Each number is 500 + 40 x the weight over its row's rms, rounded and kept within 0 to 999. Layers, rows and columns count from 0. Numbers have three digits each. The size before them is the row's rms in percent of the matrix's.

# layer 10 MLP down (transposed), 512x192, rms 0.174, rows 83-131, columns 0-95
096:451475483524429535512464476545445492544522415492448522483530508442445571477461495515530477472476517413460421496463471467538513588559536463502459469406562512492488463534511538469546485522492519534492563530543502411432479498524463488550486572502472537540508543473568478568577521449554490555
100:519516449441521522541551473558469561532541573448414527507460490499496474493454531470475540539540481484535411446519516450454607494547491554511494385504519463487496440472518473559557474441496483487505554499445583493467495463454527551483441457463495439482491513504539511490507521464534451548
101:492472413528552473445558478487448480460605478534535501564477496504419527473481516452558561491518589501537430535535508508495508479465480424492531526533521437562453450429438500497493441431564464520423549562470508477517459543479467431522548510488510494523489540488527510549465495506524519443
102:525463515511509508548425485369468582493518461498510513515593501459489532551502488416493527449528476554537556534458491523489462463485529514481469455491524519480477463468563568511487500496488497522542456464488431540465436508493551458461478449516577513477570511431565482500534576502515506518
104:655426479540478484526443496568512509522535446436498567512528643521498500549485563525534500547527473577449460514505501517458462506494448534546532527508532482511463437456429502571530456472481456494499471558487514494463478477546454557455501431528479544557505512466548501490458513570546522507
105:483513529515574518513542542449506444473479498501474506532572477542541566509526551519466453449468523520464478534449457480423565507474462559501481530538452497450504527538466499487471497465466575502571495486531499478499598468445470513552444561464504518536535455494433504474532500600514468418
098:497511540490498429574573495506548571471536522508566415446510458476478492515500482551518534552545509472508495432498586499526429569496490517599548534483460532468445431546485528541565486558481463468571457485511469550488501493507495521414541553529449507464514431554515427516483475472494512476
100:430443502513519479536440519516462522553528499537509541559440446550518538424500489557521466437478483535532452462519441493514516435496545489437507500494527514455528587505504495523504570461519534543453503552434469578509448485539534478450367478435473480564562491480548451514514434482504498542
091:450520503514561474455522469584532551497505630549487511538493466505537502451458474520470531516529477570468507523501472499497555439487517455520391500502518503496455428517467526517428499497542477537532526482416503423465483499528461490472559485525497449489570564488480493467515487395480543448
103:517545569487481533524534521482570487514480447437550461501511515429561469441417513452474559485487549422510530507513520436516491558514513454487487577463509480454528472465502516458530496467587482522489438539573504510486481513530545508494472504462460426425512556529553562504499489536529518480
105:531453541489518478492505449464498529474477430456499536478489502559540445498462471465442484520455439482561557537496509498500557453532479428436537501556514457525533457521542520536417484492474542506500506432501484563475438545460517468510484574545416531558435456471531516543577462569465480473
096:478528539509550502432527431550493570517520532533416395509476479488541504566538519488505467430521537487539456477515491475555469491590514433502453500499455490522495515540586462496501542490494498487509555528444475523557473471466513415491493514566543470544579439549454482500532486451527528535
099:450442543450553439524445487530500512477530547412470516533457513554470510525542542447505525498457457469537494487418556433577450419481482463464477472495468511503503481553554457531478522431523521536545512436524482488517509539473480470544459462499482570484426509538460544551511497505525543519
097:536517466590524458407508557430467451444509501510440474516367521540500528477497465435565453520423533506420530493524473459514504571599471497485516520519464483446507514555462493508447464542404486517479529504515502557527523554434483467457545534536509463501555492517568478521528528412516484517
101:560498533501519453520553464481495530500504478466492454556528514458495449494496528470564459507463429571436519499525542495518460468552469481486467531498439609405500463464533467539480552515477483572499456552475455430533501559506524502599541474466498546441487511576507413504523463515474484504
103:446587510464540461489517492504507508513453519520565512505461610466478533513502420506503481397549513513509590531516489501463431505498491505502485507539556595492460451532522480468532505453489486523547556474540484421480381545501490545536505538540517484534519469496569459478461415519459491456
095:526440496449496494508514546544483474560510503470496442547501499559494506463569542518484448457569552527558496530472520498564459513489481528503553492443514515484450511506508556503460525494528448459483433497521508471495403493503489517572490514494529531558510438530464591538483511475529551533
101:424468472476468508569491486513400496467481522494486487533444419530469447581503509548477520519463474510455538454463463461469551472501455480443504516551418594539502453472499537432559541589474543535481478609494530523444465466481461476437505557485569532507526510481567520493511520510486572516
100:537438488473570445507522477448447448550493440455528502466473468468493484465505478554552539507507502518566476545498493403474661492484439461387546530491509531515606560454515448495553514492443480552466504423537493469484453456496495570565488506498519450512430543481494548539500532545504435575
103:465550528440541517445461504487408442564478489467537513416591477574525468511389463552489556501512502560547498445514522481550427432466591516552530501546487437546507479574519546495489493463478543487443537479500471475511468443495533547535530555466478511498465508489550533559566452491570491509
101:440488502507497492491534480478510565484546491482441551510532537496461530477523526519457489473465549477501450482491547518481505437512494467522491530522540463481520440539493480482497464519444444508487425421479487450458499575536556470567473504570496501538548499511493512555515395434481466495
106:457469539549495569503551414533524535514521504466481481399490515521597457473432507542407470458517480489585546462451498515492461495486496460498508537567527558532553497536509521491467436517469528495431546517573497567530437512467484496532533478524557561476481482527451446445514431494460497490
094:471527461537541519510506624471590515437517503512476525472542410448524532548496427509473438471457449585520461473516518492495470433552494411457529493525501436517513471550507452574524486455603516433505524523410441470508400525517490461510484555523530498494482522532472442490555440476513538488
098:429453481439507427479482571531541462446539463485481480541544444556543513543455494495409570466507494463466520543518547484524415444507549455480527428493472442538520526507488455441495470482502473499493472425526494453488425526538461427558449506506518473546441495499547522424585466479521500464
100:550505515485522491445609519464491470554408446427511560532447583513495543421464474455540498492525519539471463440524587482533475407550554482461502495524420493480529561462504479519462531591472500501516494530458505487484389472467493455495518502497481562566527500551597442451541496523522517503
102:497469477523562527533445502513484437468578449468514510485569576506535522500464493502458512520435539495565505469520464459539438476541522460517541536503538509489530412439532455531547501502525419575469450524510471565506553485539498517502550475554487560471527549567489509575499566529504467565
100:518487504403506568491496518575497438540493516496519537479483458492459525468428524493452473484620458557538533541486553501527391583528508510429504481521497565492517509450508466488569563525491522458462482444501552454519454466468519527565495528440493483398445459535493497519549504447556429500
100:516582437538544404496462503439503504473476504584458487495527535543424536481546552495481468445516495487432526497414484466486396479489544408471513501480450536613483499481503503542571500509492525539496528549474528524535464571549494424464484530514514466488520515510549533509562417504415496500
102:511602566558448507487524439491512500523458520504545495409548467496521554522528421559410492504498523515481500494474472489527471542498495461512592484534459487534522447492586484492453450508501487466520467591483494527533387488458533492526563563474482491549510525453451477512559477566569548533
099:458539535488462525556542501502497469508516560495522499444527483490519500503412522456479432499581500565571497468549553518530502518488462512481534451582548457456474483455512463514545512536506546392414527531550515459558489571459525498434453421458546491467508526473450522467491534505452463467
097:512547489451503492437507513516445512530436477512513504407489413504477537513470522477459489450408593458513452477457490520537522517501473537504492562491501575457465488445503479483467505567524518487506510469492530460504493441496576528496464549556475553531442510466473502528444492501562493547
100:521413466543496499522498508509514513509503447535448523452550585456579470499475548455480508503541441512565496553488573451584493538468458471421498506531474467530473508578480488486526434575521485518566485524434430489543544526435503531503525494480517474451480485494417546480525451502456514480
100:530459535502531491440499465477468525490514509485462511605549443593529459556461549514500462515546499479472505502526500497512458492579491562501383496471490575469499503528468553460519548501526480455522501411492459546465574559445550467487487458469512562514456435515510502502508486473520492588
094:457466520509481479553497499505514502482515538505477480580476490561501492542503513491534521511532565532472494486457472465464533541552484563533539594528558512510435430494532466499509436485472494510566426472436567584495551470497468510520512468489542484451479464475404477526490516518488508469
102:528445442508437599477538516545498529486454487527468551492467520435457505529430529521485432468478563538512503540483483503553463501533454474508490465547473497469528575562459509501471582493498527364511521520492513480457439537555601459514409501479485443544471514516446565528564443436510533472
094:522450494499609433444536486518457466428478532496468518472507475530500457471472471503437516483467520535482493493466379462519573568545558477504558487525485484540421458472498495496503437549461451499536500497484507551478483426542567514479457492516498458579477466573534533509503500526510528580
102:457591457504419563521484485509483531494481498443429456474506520469490483439420480479469480499568505497478539482468529584543483461420479485534498540552444467473525505440515546534549528528582512480428479378527475518462540516503430448536436503511480449521516508454458482523566499484420432509
105:490492522536480487455592539401523508557496495486380505540495479437530460554535426505437535556430445499529472515489496579505528514555554435566554521526504481516529477479491497542431480560502505521591460527512461512530455456463525416509531521468515540429516505489533442494595445503481513528
097:465504420482511492538495527473508519438480446495500583449481508522415445467582507455487451436554550591542499472446506539567430498526558452450512436482472616541448498549514577495528460464464556535512506479485473534487459557538536451425565489421558481524504441464527461567415550517560443503
101:452559549457492520493457443428553464567538488415444505452535555495482514455512539481467484497504422497509501488516506511493508452511452544488515533490455465520480462470514470502480516492486543532473525476529551473528498523581458558477484489436486473499480544482513466538568426460531481498
092:544458483465471514453484495530558514461510491531491513524481478510516475515461539505503546460570517558504548504495496619494490482448511532500511491490519540486542557500565530515539484544499487558495513513487551504496523490505461473437521532444484528426442522464462529489497512547561495506
103:552502516521501468495530542533510461591467453495435518482531561539501523526434552489452456506481512522502483529572463539524509430463489517522544413455484507518532543477483469476498500541462514512467518538487437540491456431521568532535468510441610478472495481527474529454517561491543540508
101:572522473535482440572475498503522425498510502504477504455558556436510459465519491488527496469549441500527522471518552428520524468472530531521576406479469397471531507475486430464548502531514502526484447529459540495499469557541486505441500505480458464444479586463519515576463535484557498463
102:486541510500481489478503488541501437429442454467498489512558404463493499504531470594468490586488433495583549490513504591522503493490557442496533413499514540494435522439512534452512446561492571540567570560479490492477494443464519477515508483446456481504503473498568493488438560543497481529
103:481568479524522513430475508475565452369476508469436550503486544482456571524457499455476512482441551516573548448531516527405438496587459541444476515568471493493494468487473536521539498472539513458530517532488497526511485475459532456480506543464520456509527561428492510487480542495516474501
102:552525501539477501535528503585556544488493566479500591477503525529494441516557485538495485556541480497499496560530519469537528485440486527475534466449463492496476436445482558536500491509444514530530548509541476549511541507446542485480575520460597444452448542496398421423447478506538517450
098:444426515431548494529549509463519487570489504530567457497389524497476542514537485524517514480517517473511449438498455459487448526498537506509548589505536453470426534499548547496555517510460438531474550525560513428503544498485494585487492478485447505527543545475541524519501442522474461429
101:521450542477592514464493469482454493488566552576509517562536453571558549501442506501600506481525566452466537524468537491497552506447489581546530579470500550542486495436497493623529569505481504452506493445499509468511487514479518512503538538516498583502520492445619487558566492486556537456
102:530511504453483548506487471485517489368530553489447458491473502469488463496469508526494498465467456469485528549481503517531431526494444420525457497477551446448496449478498504507487464465447528517492523534482492473500442418516503569563462492511480496490472480525548485390480444608537499459
# layer 10 MLP gate, 512x192, rms 0.173, rows 84-131, columns 0-95
102:513482513586509523435497421513529500405507583573549466443503512535566514428506501556525505480378468507460445533463502533514540546497473538484520625538499526477524468530513555474511493515513413486510516467498471472518552549485489539548556460456512503490527604532445494501541469529488490446
106:526439496527461474513586496522483541464526468544616446479460581500544431463461485466590475467569510472513496585554479470462529487486483437502461518466473463484455511516527475452539568526481512517506507516514524531564560502526417454560499445527549539448478479475503458578465497496555499532
102:455507470471529507477511497483402523501439491443405513507530530536460515551497541470450489533469556438513587496437491530530480437568564480498450518476505508477565528508398472529457485553530468488518521541512501476485579500528439470519478465495443482510518526428375572461507476541507484541
099:532546451478574470516498530581519489485514459509522475536452493549444377435490550555512477497535507459512490456473480485562410430527456366411548535548503524474484534544525468498451460614471498513484520503575485509502456479542488492516517515606434480478510513487519516434499586525504578517
107:459534409544503540429540560501556450497542498455519503439506531525545467428503527459486481450532511571491482534466541493513525464461411486500561479507523473496467408483541474452501560521549465515526456454430460541584499462507544501506510515486488538509439465540562481537490488468491469510
101:481487536496542471473551501519506549437431472579469432521523551491532530477542509543493507531513542520469499514506578467516537600504463444510502483511588438470461455453549407488457473438523563545518499514483441510489466492467491474552418586457522470448476498459570498499516426458534502527
101:570468431558474493461479493510578545525459541424505485554523502515541475451527393479513533528480440464531507469592515503515505483497458526569508468518446519462497473505522420545544427490494464522534457528540501461552476504479531477505505505554443518546493483554522543450449520603485537407
112:527488520459489483571513447545510492536499533490506539487525396511524473505502452532525426565514503497555519483478546519497522479541501478541461506498524478481498510568449566514526508486467483511433502544551491513550411490481546491470483458472467496489419537490500446467559526561556519498
095:522430495545492543533514491531411561510441514517488504490495510489530487452505422557577574414514545553477519445512460532566518541561448456463540540523479542513513545450485444498555516418530482450529490430505507567555520528480494567493574439465463486486521556485482506518528439547494569473
105:457546470529545500527500500530560532523538514483521543489505531462449470577421489488495476469538494507529484528446524436441463516481474496592549509548527530470515558483459548534506477467544512530420541502517523449560440498493449507532524502494439474422472438493578544493477492473487540447
097:496515548552518479462595464555487482493483457461546536481584510505484415542507516507546485520522359468537562474553523569478546534510483484498539529504477464451510430451498482473493440532501442425483502553484524446478523485445459463567505480476480575476464458526465447522515473476519532503
092:503577500506533485522455544549516453509481532521566560461465548426553477496493523498487503483525543549481534553522530573551476460443570452474416532472538474527491520577496507433443422535513480496624524531549506509475513451458447467468438542523516592531526451487508509450461470545514514449
089:417538602536555527510453465533585523484524475496418515567425490526494485509498521502455561492562531452499562569508513449515511583489559482578488497426440553471534560558496500440487477491533556513507456507517484461481503438508489466525518465484526527429472502517448439455447528419495523536
101:469589541516504480520508527489507598465445482564542461545470460475522498473502510479533442532441463550527447487530497485501510515556484521457501526515462489416472505473487430505574533565527479495560465507484576549491473549529460507498455506525423467575460496513497548549484553479499513552
101:452486500496535507588456395529558544472538597546491575530506485434548550510537428523525501483473501572494558473532469510490448468505518481475511529528524556475495496527509468472477511506480521572445490550515462478517458512530568523514459485547452496494556451517581508529540496410510534488
089:492498481456510489451530495478489410549542536478517482601503457478466487545451514501485543523502538520518481488483488514467427501525500471538423510537450507517433462499527507429484431501505519506553487480550470457546482530444428507477508492441499477496466524551435444452420490483491456463
100:457522486535455529509619509536493526421467481484520494508508577574551541551547486489517531492464516461456545485470519531518556539446503526500492496526495468460466556450473519462520538529520534427502448513489552427546505498449506574437503536497460478509477473525458504526519541514569479570
104:509483464495434600473531474431476496519430482476516445467475447486536540524461468586492427484522493449489475472557504484534501490498570492521412574504476486536513487480448500497509550487537596507547554537578493507526488522502477435464538512524459515572539550470466472465506457466552539499
102:550510442510493497528473523551466502483522468475457520559562457503446504539447493549536502495561473533495525518529469528437513527511527485568489494513521527528467491430485495516428518463506465457520487531458493446512517530468470523452490520517449509408486499509446483486454483511499436481
096:553568467546539529494467556494480585516504481518467484516557462532444510533472461514465398511519505487476560523521554510505516504535465479539471478462493432454490475516523498470524441423555493542492505530452534484483567412483412566510507498541502493485509459581530464556560490496471402488
109:503535496553416483506450475527507532453503555573488439514544542513494503478511575486507467521539489443513425469452567537534504459456572498498482487516509573527551482483498449511460495390515507511467473463546535519549494535480571521434549501487541471529432559554483496449506476482460536522
106:555518491469475552518474443492474529401554531489494500506572493488494504509459479500489500421390448568485504537389518532504556581563451452457453507533466522504479510502498500516500522468492429492589478458459525482561543545486521547504473514514559531451456497463490460548532422530558437509
096:463502489471546516497535523535581565479511488505491462466454505511580456532536500520540489530430471522465509449467518461499509436474517491499474437474466477596515520518520434611495491467531488546491494581420509521461542439492459458497477444466530492450447515536462517530500536464536555544
092:432498514444573500490483511583494528489511481507484500578531575475482483484526482503580488486487505554493434562469446504473507568425486471471508571524532508454496498524439544504558561531576507473547495420488460475563477468538444500429592491518506558487536502520482425426497476458442508471
098:554455476510420527487455542514527449590434519493488505567457545495431523468469443470491584539417521494526539502543572543452513524504550455464495502517528498486429443521457462423475448461514490570532524447444540497449471567539507491499501476524483547505464469533562559489577488405472506508
098:501575506520449579472558487506547544492486555518509447512565467472504586426490436477440550531453561490530477556504473562569444518501506526497561519481550495478531478526429562528475450484516458507482488507503530450479489483513483492417492531620470466603481513553499506449599495483517493473
104:478496499594501537559503456537477488539577517496463478513538448534531520466529531602479502441406428568580567528558489484456467454484499468523460508526408477550456519479467429498517513496461459499534487540513528519529460500486496550530520512472557519502484449541512524490543504429447455474
101:551456523482553524517482515581546504503536434470458495546503435515482535505499529551439495455487483407573530471501496541488486510511485483470446464580476520512473487522573512479509510466474489544520406500436443474534414496494454466524558478456496501488486436540542491474506467517477549514
096:514581543472497530527504497478385498449458549575467564571481508497537521473528517513498441521552522517483543592470441496506477480448513535531479458433517558500539467575541450481522541497429537475532438504555514530485530493459465543515538450505463459538540509484511539483496525529468518561
098:477417488557477451448504500520484460520519534548420471502448488447507548461509430492502540487467478496513471509480440514518501470523467548503474494452531443530455510478508531421473517483523543437409440462539536450553519505491471577455482428569465474475575479485503526484543513459530494564
102:468502466521492454566513530451544498507545557484525451525482504627527480549504532474485477510544443461496411553496533478514482489530445549493489517501534449531527603485523534434510441562528546565611496561501499516471469491486470523519538565492484454535549427535444522522449529554469440448
097:531567468445501494527570447535459481501477467448410525428525518474520515469483477503480502513422521465536500493544534461465462473499567505554526567541423475405486506531530551463561468509484591453485492573485555450482453473456497557553462442516411480472540484489521497438494497462477471515
098:442538520584499552444444441444472551498518510452386472522532484482487454549511452455473443502489484498537492522492469474499599501495511502546470540561433480471490534526514513553567474482560458502534460512546485516523468475520464501482571495486449473518479507463443526589536559476454475444
098:454531568512487540480517474468434527569505564457447513533505503564533530507499510542433542522444540471459498474478504446529511499505513443515525460491544496493535526534499553491560493605491530513449509516501479498445536542505421553484575432452524525519424498553512522453480473538537447541
104:444554469508538486582457525548545452461492508516526453586486483467493455532511605428456468506486489578472493507503481460435549500473533459534427407459480543511475493597481488507557474477509520591493500549467471547426488504529456428530480484599446511505481460471459480484499492512464544508
097:489442558468503435446568459540544474526535501508518555420413476506513473469517463461474446470480476508482582524495472465472489413506494474532461548465535477531495523507585480438538514448521506547508499490560475552529547508528389572443474483430483462462498451551508507468473473560475535469
094:499505499497449480471527470475487510511483516478504552425462525515480461555474472420528458468567456425465578451522513491534496531498565512523420522486519444543508472503506448502474630465464442455430512479495493601511554450459538476565521434473499489484508486466555495526581480441505511587
095:568507527480468448438442495471499485530507471567439472502537541528498476454513508474563441499455504436453468504453487538439519521572432520552525536526559381491517457481435490542429509466444510512523534590467496435480526527408512494534461534472494477510476484561454583460484487503505464518
096:476577480530490528520497526495546497505426545458444437452497498474498403405463488515513534507498526551496541483506477585471537551505451532505464520501484525532530547529570521442527537517523436519489513508506505491478495534484422458484540515488476546465527538492610502485559521431454525496
095:466435429568531485560503510535489452521475508514523541518495532501434553555449526486623506476467480477533533447517487417472502522450500499494489466498574453491519552413475502521492461540517541547472541595500481528439556497544483538477452563547540515492486450440474482456475517474485544522
100:524417424494475529429567520465517515544527436429479484490517520499513456495536471514514506551447501551573529500470513430495591489542487586520477496525525508585524496447545529482524514469557449552484530553514498535457498445472457540450568478422474448504536500512490576519508496546557537484
104:503550471558481488576512534492496518590435420525562523441479546545530447474495535578528545453537527477442553520532525467596480485497561492575550437476491467528485503446533483472583436498523505416518527467498505482452498531506457519483516517514499459498519462494488513496567536446552484556
101:480526493517491428519456511511435461442567487508538429486481504504547494483503478481516529525539507455559470482471450513455503480476473454472514541536500467403530467522540531437452503474504534472418453514511429457495495448479469507470509473505506451472475504518572549439528590462472489538
103:565458423484446480511397489499531481508519580510562458504483573526475514485525534520579493439544508550523509553501503541542528526471427482519508454443475510519484524553483483495504478458531523505438539470509479553495495424463461587507535487516591541434440466566482522516513450454487479460
091:483510513480480519514477501472465425477498434459482474543553501547495462576520425516416529437514431479532513489431543476427525465523519521505482500479431550424543540486501563451463538493423484424499520509514497434497449498490544568507464453546442500411521445497622543532490554515505517598
094:522472536497569462483436527520518540516481478423392466535530537488506489414399522494531430528542496452466478472493501489547471508462505510488478529516501474511554456484448503492450474483540502467463422470543512502520403491532429463433471516442484477450509551512529483447484595567420481471
102:494445541487535444472563526562475520515509518426399560515548501557412442509515471512438449405442542528461481524495517490523499440430557447507546497548541587553422478463415520483433522464480438499507507480563524513495438512511498515473510531503462537545462490473411512467507486440561514512
091:459533538463520527479587453486506479455536533505493504479479481537480568471511353481500502563463455475552570488470519436527573464492450422537530489419565505434457510498498507469524462456514431531485532526462466506471533488529559518547495474502456485577547510460445593495552488483508462500
# layer 10 MLP up, 512x192, rms 0.182, rows 84-131, columns 0-95
100:547506541577435468457429517480551467497540536521464469519428453562536579509501532445491516409391456419399440509465519517510500485490582464476560609508481490483542491550471493491551474470459525494515547486500522508506514537559446501492488571475493593515561526520487476518495470551472577424
099:488548510571525552427523480537524552447456446488462532482488501488498535540474489447587515524590504545502489535554497522454508538457488589531467494441546530493494481493502459513492439591499517511538469490381549514426585531468447481499446448471489528525504576504571445524505512465482405532
101:408411432561463482481455564536420506508503423523551481485421504489514526483532508548452562457507500459517446495443492544550495485563510543459481513483520392553490513492470557546403513549496482497514479516494529468495476493543507458530565511467434418474508519539479517503443476498454481477
103:480523528443497492526581511531490454519465523484457485604485481520468483467484462484479481490501552460445527479509494483548457565461475481501525552425545523455512530507569520445450557504448486541527515432539465558532492499471517484588539539457538453469490474460519520454488521474552470565
107:499424512471460534520468473507566483451539450490501498466476520518538557516482399552480546538516477439507535516465481485506501469478559558424514490482517464521529479487439503460484562518422487598507559449516518442533422574566481482465466465484479480548563564490431449508492474553487439519
096:476506550480523524454512466612476545581486485486496508494535511548525506451537533484520436466510465438409577485452480550523468479555528495503446400561434515562479410526504497497484494524479548566453464580539549533504508611521498470513470433486531475569524490529506511436531478463476507473
100:534484449538531543458492512591573514500468561549522449459481500441526489498558483561408489469509523490488517446486471501448488447469448492522497559494520456478451570504534494511488517540567543538548506509501503513501449480492486451449524474534501522517478470509425458514479557485495517561
103:500521502553510552528552520465496472515515482448537489428510497550524500462475513483601579524535509484514488486443464480451408453510482520441524506485476524477536550487490401514432428512465489478422495477443471542501498515486483518479528527551480484562508457495552547503475558551482542480
103:499509530517522444542494471480491459536483530492484493488475491532527481562455443566503497542527490448475562474431504512511561493484474518418471509522552529478510542539465554475447485487459528572525540492555479525529479586448491469551454512584432491494543519439499526537561414533567494467
100:501484529462500495484496474447540543505456488556508553427527471564484497517473552550523511457480476489517568516504582551517560491461474547488480530447573539583500544492472520472536510405459424558447504488473486571493568501490485580548475537456488551516533520539458512475569531526469540490
100:467448487512498513494563440474448508526437460520541522483474432503477531499477575498535468453512460564513498533469479479520533425517511510543557498492498454551493470521494545507516514519524496434458471442577525624522533520486528499479579461540436493497480547499507515504528562529632433506
096:485495449521457547475460463402501477473508482502458562461598482559486470452516465561547471453461503480536503481446442479425519446464482516546561497504529504496566465489511495497523562582537501441487493445500534521538510491546517512525499581512540508504498533493522481543542541463515460472
093:477557519524478555480536492501472519555480548491452523501539492471517467458488500541517443552508482415547466539423489543529445486525482464474498488500506489515578413509533467440480522458500479422451449486427563499450598467579501534525498556533508545524574563486538486527518436548473418447
104:455475501504470493514508573533395530536537559534469423496528469469580563602526530557532532508490531521571485497436499478490522566583530558504471501452495459437422466501496502524568536548514492539489448528478539491509502418521471540533605480457560538492456548524488467506432509439522518471
102:504496490521526507483551544541485496477516497548564476455572470510415486535462508537496503522458495513533483523524488583446523506535544484462512454500517533534431471472457474516508516559534528455576517479540449479491545502497515504431481463437508516522495484464515469503477595467427501500
099:570511518533497504534475425510505516527528542521551591498491503485501425462471426521549527515522461501519534500493475533443436467512532445538491423500534442542539485450475479444548487521498529526490512565485480479485412492482563493524506532519418539518464519497532500482534505494497523535
105:578496577407454485583475515466464442469498497457466409566489448497538477446524523517474493509476497474480506459548469417515510493564451525454543591528464554464488501497439549575514462505445509476474460497469516469492492506520591455509556562468466529600562516466569493484476518517523544539
113:520530520530454434464466500614533460504550514558509495578590525579456547536549531475451501544546467494441515557523462492429471438477473490455483447455463526527496474502493559467457480514474518500459494469529522493461469534512543461563514536477498502500568502535581439528507542560473477396
106:481519502606466501556503466497539491440519497471493542520454485541542466527527568499492530490505520506523443565502518486448541550506434408495450445487499551463516502467463484481550545511424472431443438491483543503530505582505399528467541490519481523478429593511510484496482453492416501439
101:563488486526427488600510510559508479460513434424537519519588440541426518499536552479513594487463474505467566523488538525489450541571492538491476513457471498436504511493455493525499497474494514499544439542532469488480487444467535588550511522494521441428484474511454517436527520471440452541
106:517534457527579412539543566515423443546596507538454479505490530492483454491541506492516477519491574540499507508513465447447481507470494448536451436506495471463530556439566470503490543553489463502479516473458534490469546473495549508441531539541458533505468521484547527470473449475455463547
090:440455456517506464508516496438453443450510520500534414506473479482518552438463574497455463467527484516465486473567551469506541492502471519424572475526523605493512460455495489511505492541517513559471453478604505458461486543499493536469500454436429503457574455505516571424518544512502475524
099:481504486466409531509521571494442483455535521514444440542473453472485423482480520441521481465446498508520531532549451524527531452547482489521537487457447519515467523553525579436514526501522502588445489444512493448501575551459529522535479460489500452485551521559458434571467513496486454448
091:425440492510426474591448462496506453519473485480553525455448539528505520494488555485596498424543530433474494467475519497470524493556563492505481510584492511484539538486571540486528534445515458528475497519465495493547508467510520462518526433524490557485504542509474483561475480500482453481
094:540522545534515502457536513513558436519515400461538482480500447514458558510593515511483588515482488429502529508490592524413540482509466480524470489561507498419554464508485581450474545507472458511512498436503518435522562531561461510448487521460495512483543408427471499476507394488424521466
095:500525524550457535490456530525507560484521442535419463481494509498544539467486512463469513521473511522432517513487526569483565527499569525517512519492504377452402476560458440515467446470496587560499459578507468502455525499460441494466491476467563512473551464467547520467465468501428543501
107:497480547499545521512484459591504476494550435484512458465518536508476479481541473455544429514466486490540408465534486526531485505593529550540482532515468532534487512526466503488453528498574502576472476508586508483528484470560532436447452486515529496535484562462550510450407480504460482537
103:538484417528547443495479543542508489533510530503447427538498510527523529582435489520500507462547468405438490483531480502529491527531505532522505433442471519448467427492481503583509562509548515490424504473504581504423482515478477554485420476523440502489499518529561502474400540460490423447
093:489538500525457484467580557453461480529459511453527461558463522502569486421416489488541525437552427471450386529475555555530524473458419570460462526555504494505508534445508535455438477489440531484457502526531481520489532472537478478511415495539537528452487529550544508506480472509553465480
103:495471495485545505512473422500449560508558526572537468485543548546512543520526493540547585496566392539428493548488509438570455498490456483454508509486440511478472583514488519482562416496488509469605470542456526548486476503504503527478488465517482403461498555524523461515556492537451479448
100:533485449595541515539424483527468433489554488470540484569538504401501461478493518451460471488515529432488486464385465492554559432541528462525503483531454499500402554484493514512554574545572500570528505447475510497474519515504407519508515523465488527540493501494487516478594532499479436492
095:572433530534525512479559507461465473532507481502488438491381474578447573495492453493470537476518558480501441497427475517546541462468496486426409495503571560522394497479411513501519428530549427516462465534458507533532511510582487496443570533490499529511514523518437512417469500528471542450
094:405502502433550534491589549498462467481527466516509482544514457552499470476499551498492467517503460499509516484556574483420486617501526509519481513521493452555493499492489441377640528523479390451437486533493500469510511521466543569473514532480484491493499506481508507484512524445495546422
096:468444551528548448508443428550519516515578440569481546459504433523422478468499567431440511526501513449581488434543509508442504527495541442524435538514525502494444552484529506512505520482538574480522501499525479551525542435418520496479552511511469439461609457548413417479399517456556513558
090:430506497511498498532420553476486525475437495538495478504499442470482507527480587509511438503506470476513496566516457435434557579457511501503444448532451486419439533566526514397465525532500550492467445480458535560458512447514478522488465539514446550505535494432469496469503476469486462530
102:491534443477472513441470429424479520539519463492576483499537464481444505465508557486437488486510497454501557418488607549461544510428493527485461479515500534551486492531520512505542448501456505508498445491432484490446547581460515505482467504502510510558532478464481465495480517446517571590
092:487463480555550521389428447539464451575537534482458551492576432566513496512492480501454550496517488484436501483525504494480545503504522442421552503514467509497496453486559515469500453451464510512518473497520453453535474486544518491554498511444539443571514561521481471526519441579517524558
102:468546533558509506497450461465542499512516485455506508489488414478557495491506531525422555569545476479526452557478495534440535460482516530505493583488516492491510506555502548541481584505494529528520391453541494511501518415480482541536479439478489521512521565508476522469506455505478515500
098:538404547495524489545556540570535582505493489514479488567497440552488484547454468485508509480525473479532454541447538508553539542484530477442501466460446520485499485564515521523511477485563481475444513561509566524557454505516494513514440529525502387474536453477547546436521541453480497549
095:498498455593462477563533470560524545507460504482490563483491516467510488535515479465521469585490484469592545471559468466530574529544449517495578435512455493504537513526579499499547481469598499453451498497464565462508477462456479512473486490502511516495487499572516493483569493560545465520
099:428538517510538527467564532493515517442485446494479503490487523513496489527571502525453446462506459513577488540471515543521426436485433549562482406461418490520487435478483535512528463500575563527513532516480515507498484482539405523494449620503510542403539448459483538494576512478446504519
099:500441501502517531449503486482557444449479515441533464489580508501428560512521442482472484506475496536579528443435507527547519528514530460465483493496503531457521504571502514539478554520497455427518459494424556526562509482509527476533456529477511551464442463504459468486571506462517489547
095:440512546437494480551463513532563500542494486473570490526461538445552565531418501458548429510538467468464569485467568529563556531495503533479431444503468516534494538554496467509482479636454627505465554443500514514534458561472430507534510467479481495502518516539494465531527590445489497566
096:502529498508500517482512475515478535498524451424495484528545508488465537466452534519487500471512522490472497520492474477458457413493514511504570540457486552414482499499522450461456489532498548487420494544469485529531474491503515420497563517523521454526489462408478553574489499543462448587
101:521571450592415507494514466555562528514503502485539496485484469514384446536543514554452523505516468473486512486514541434521523474435455504491519490459443470450520499417467545573484477531555470486496496475467510515530472473526513536435533493514421524453547560508539436442486501519533533466
097:564419533504435455507482481516536485495514424469443555459525506474526482538561538514516465525560475491442543494503566466530566491492501451518474511498437457557519477557472384472506561509489515549512474477489479416527581567527500430507461441589554500517459467433486552470561482543444527409
099:524476540470544507456477460517510505509509453509462525481380415525501492551420443468545452532442521502478468530483448538478482487460453479473498458533498559518414502510521535471440476524473536540531469532555461510474542454490531428491528485508597450564472563551501529520550541536455534551
099:454482498474569449421527480429502545499523556452572543445522482543550510501509538447491554479502500512471416494434551462488524559515467461537404507582438457502535531454538524514520577488513455527480494502526425495548447508512513469543451442491488513533501514449429510512482578456516524535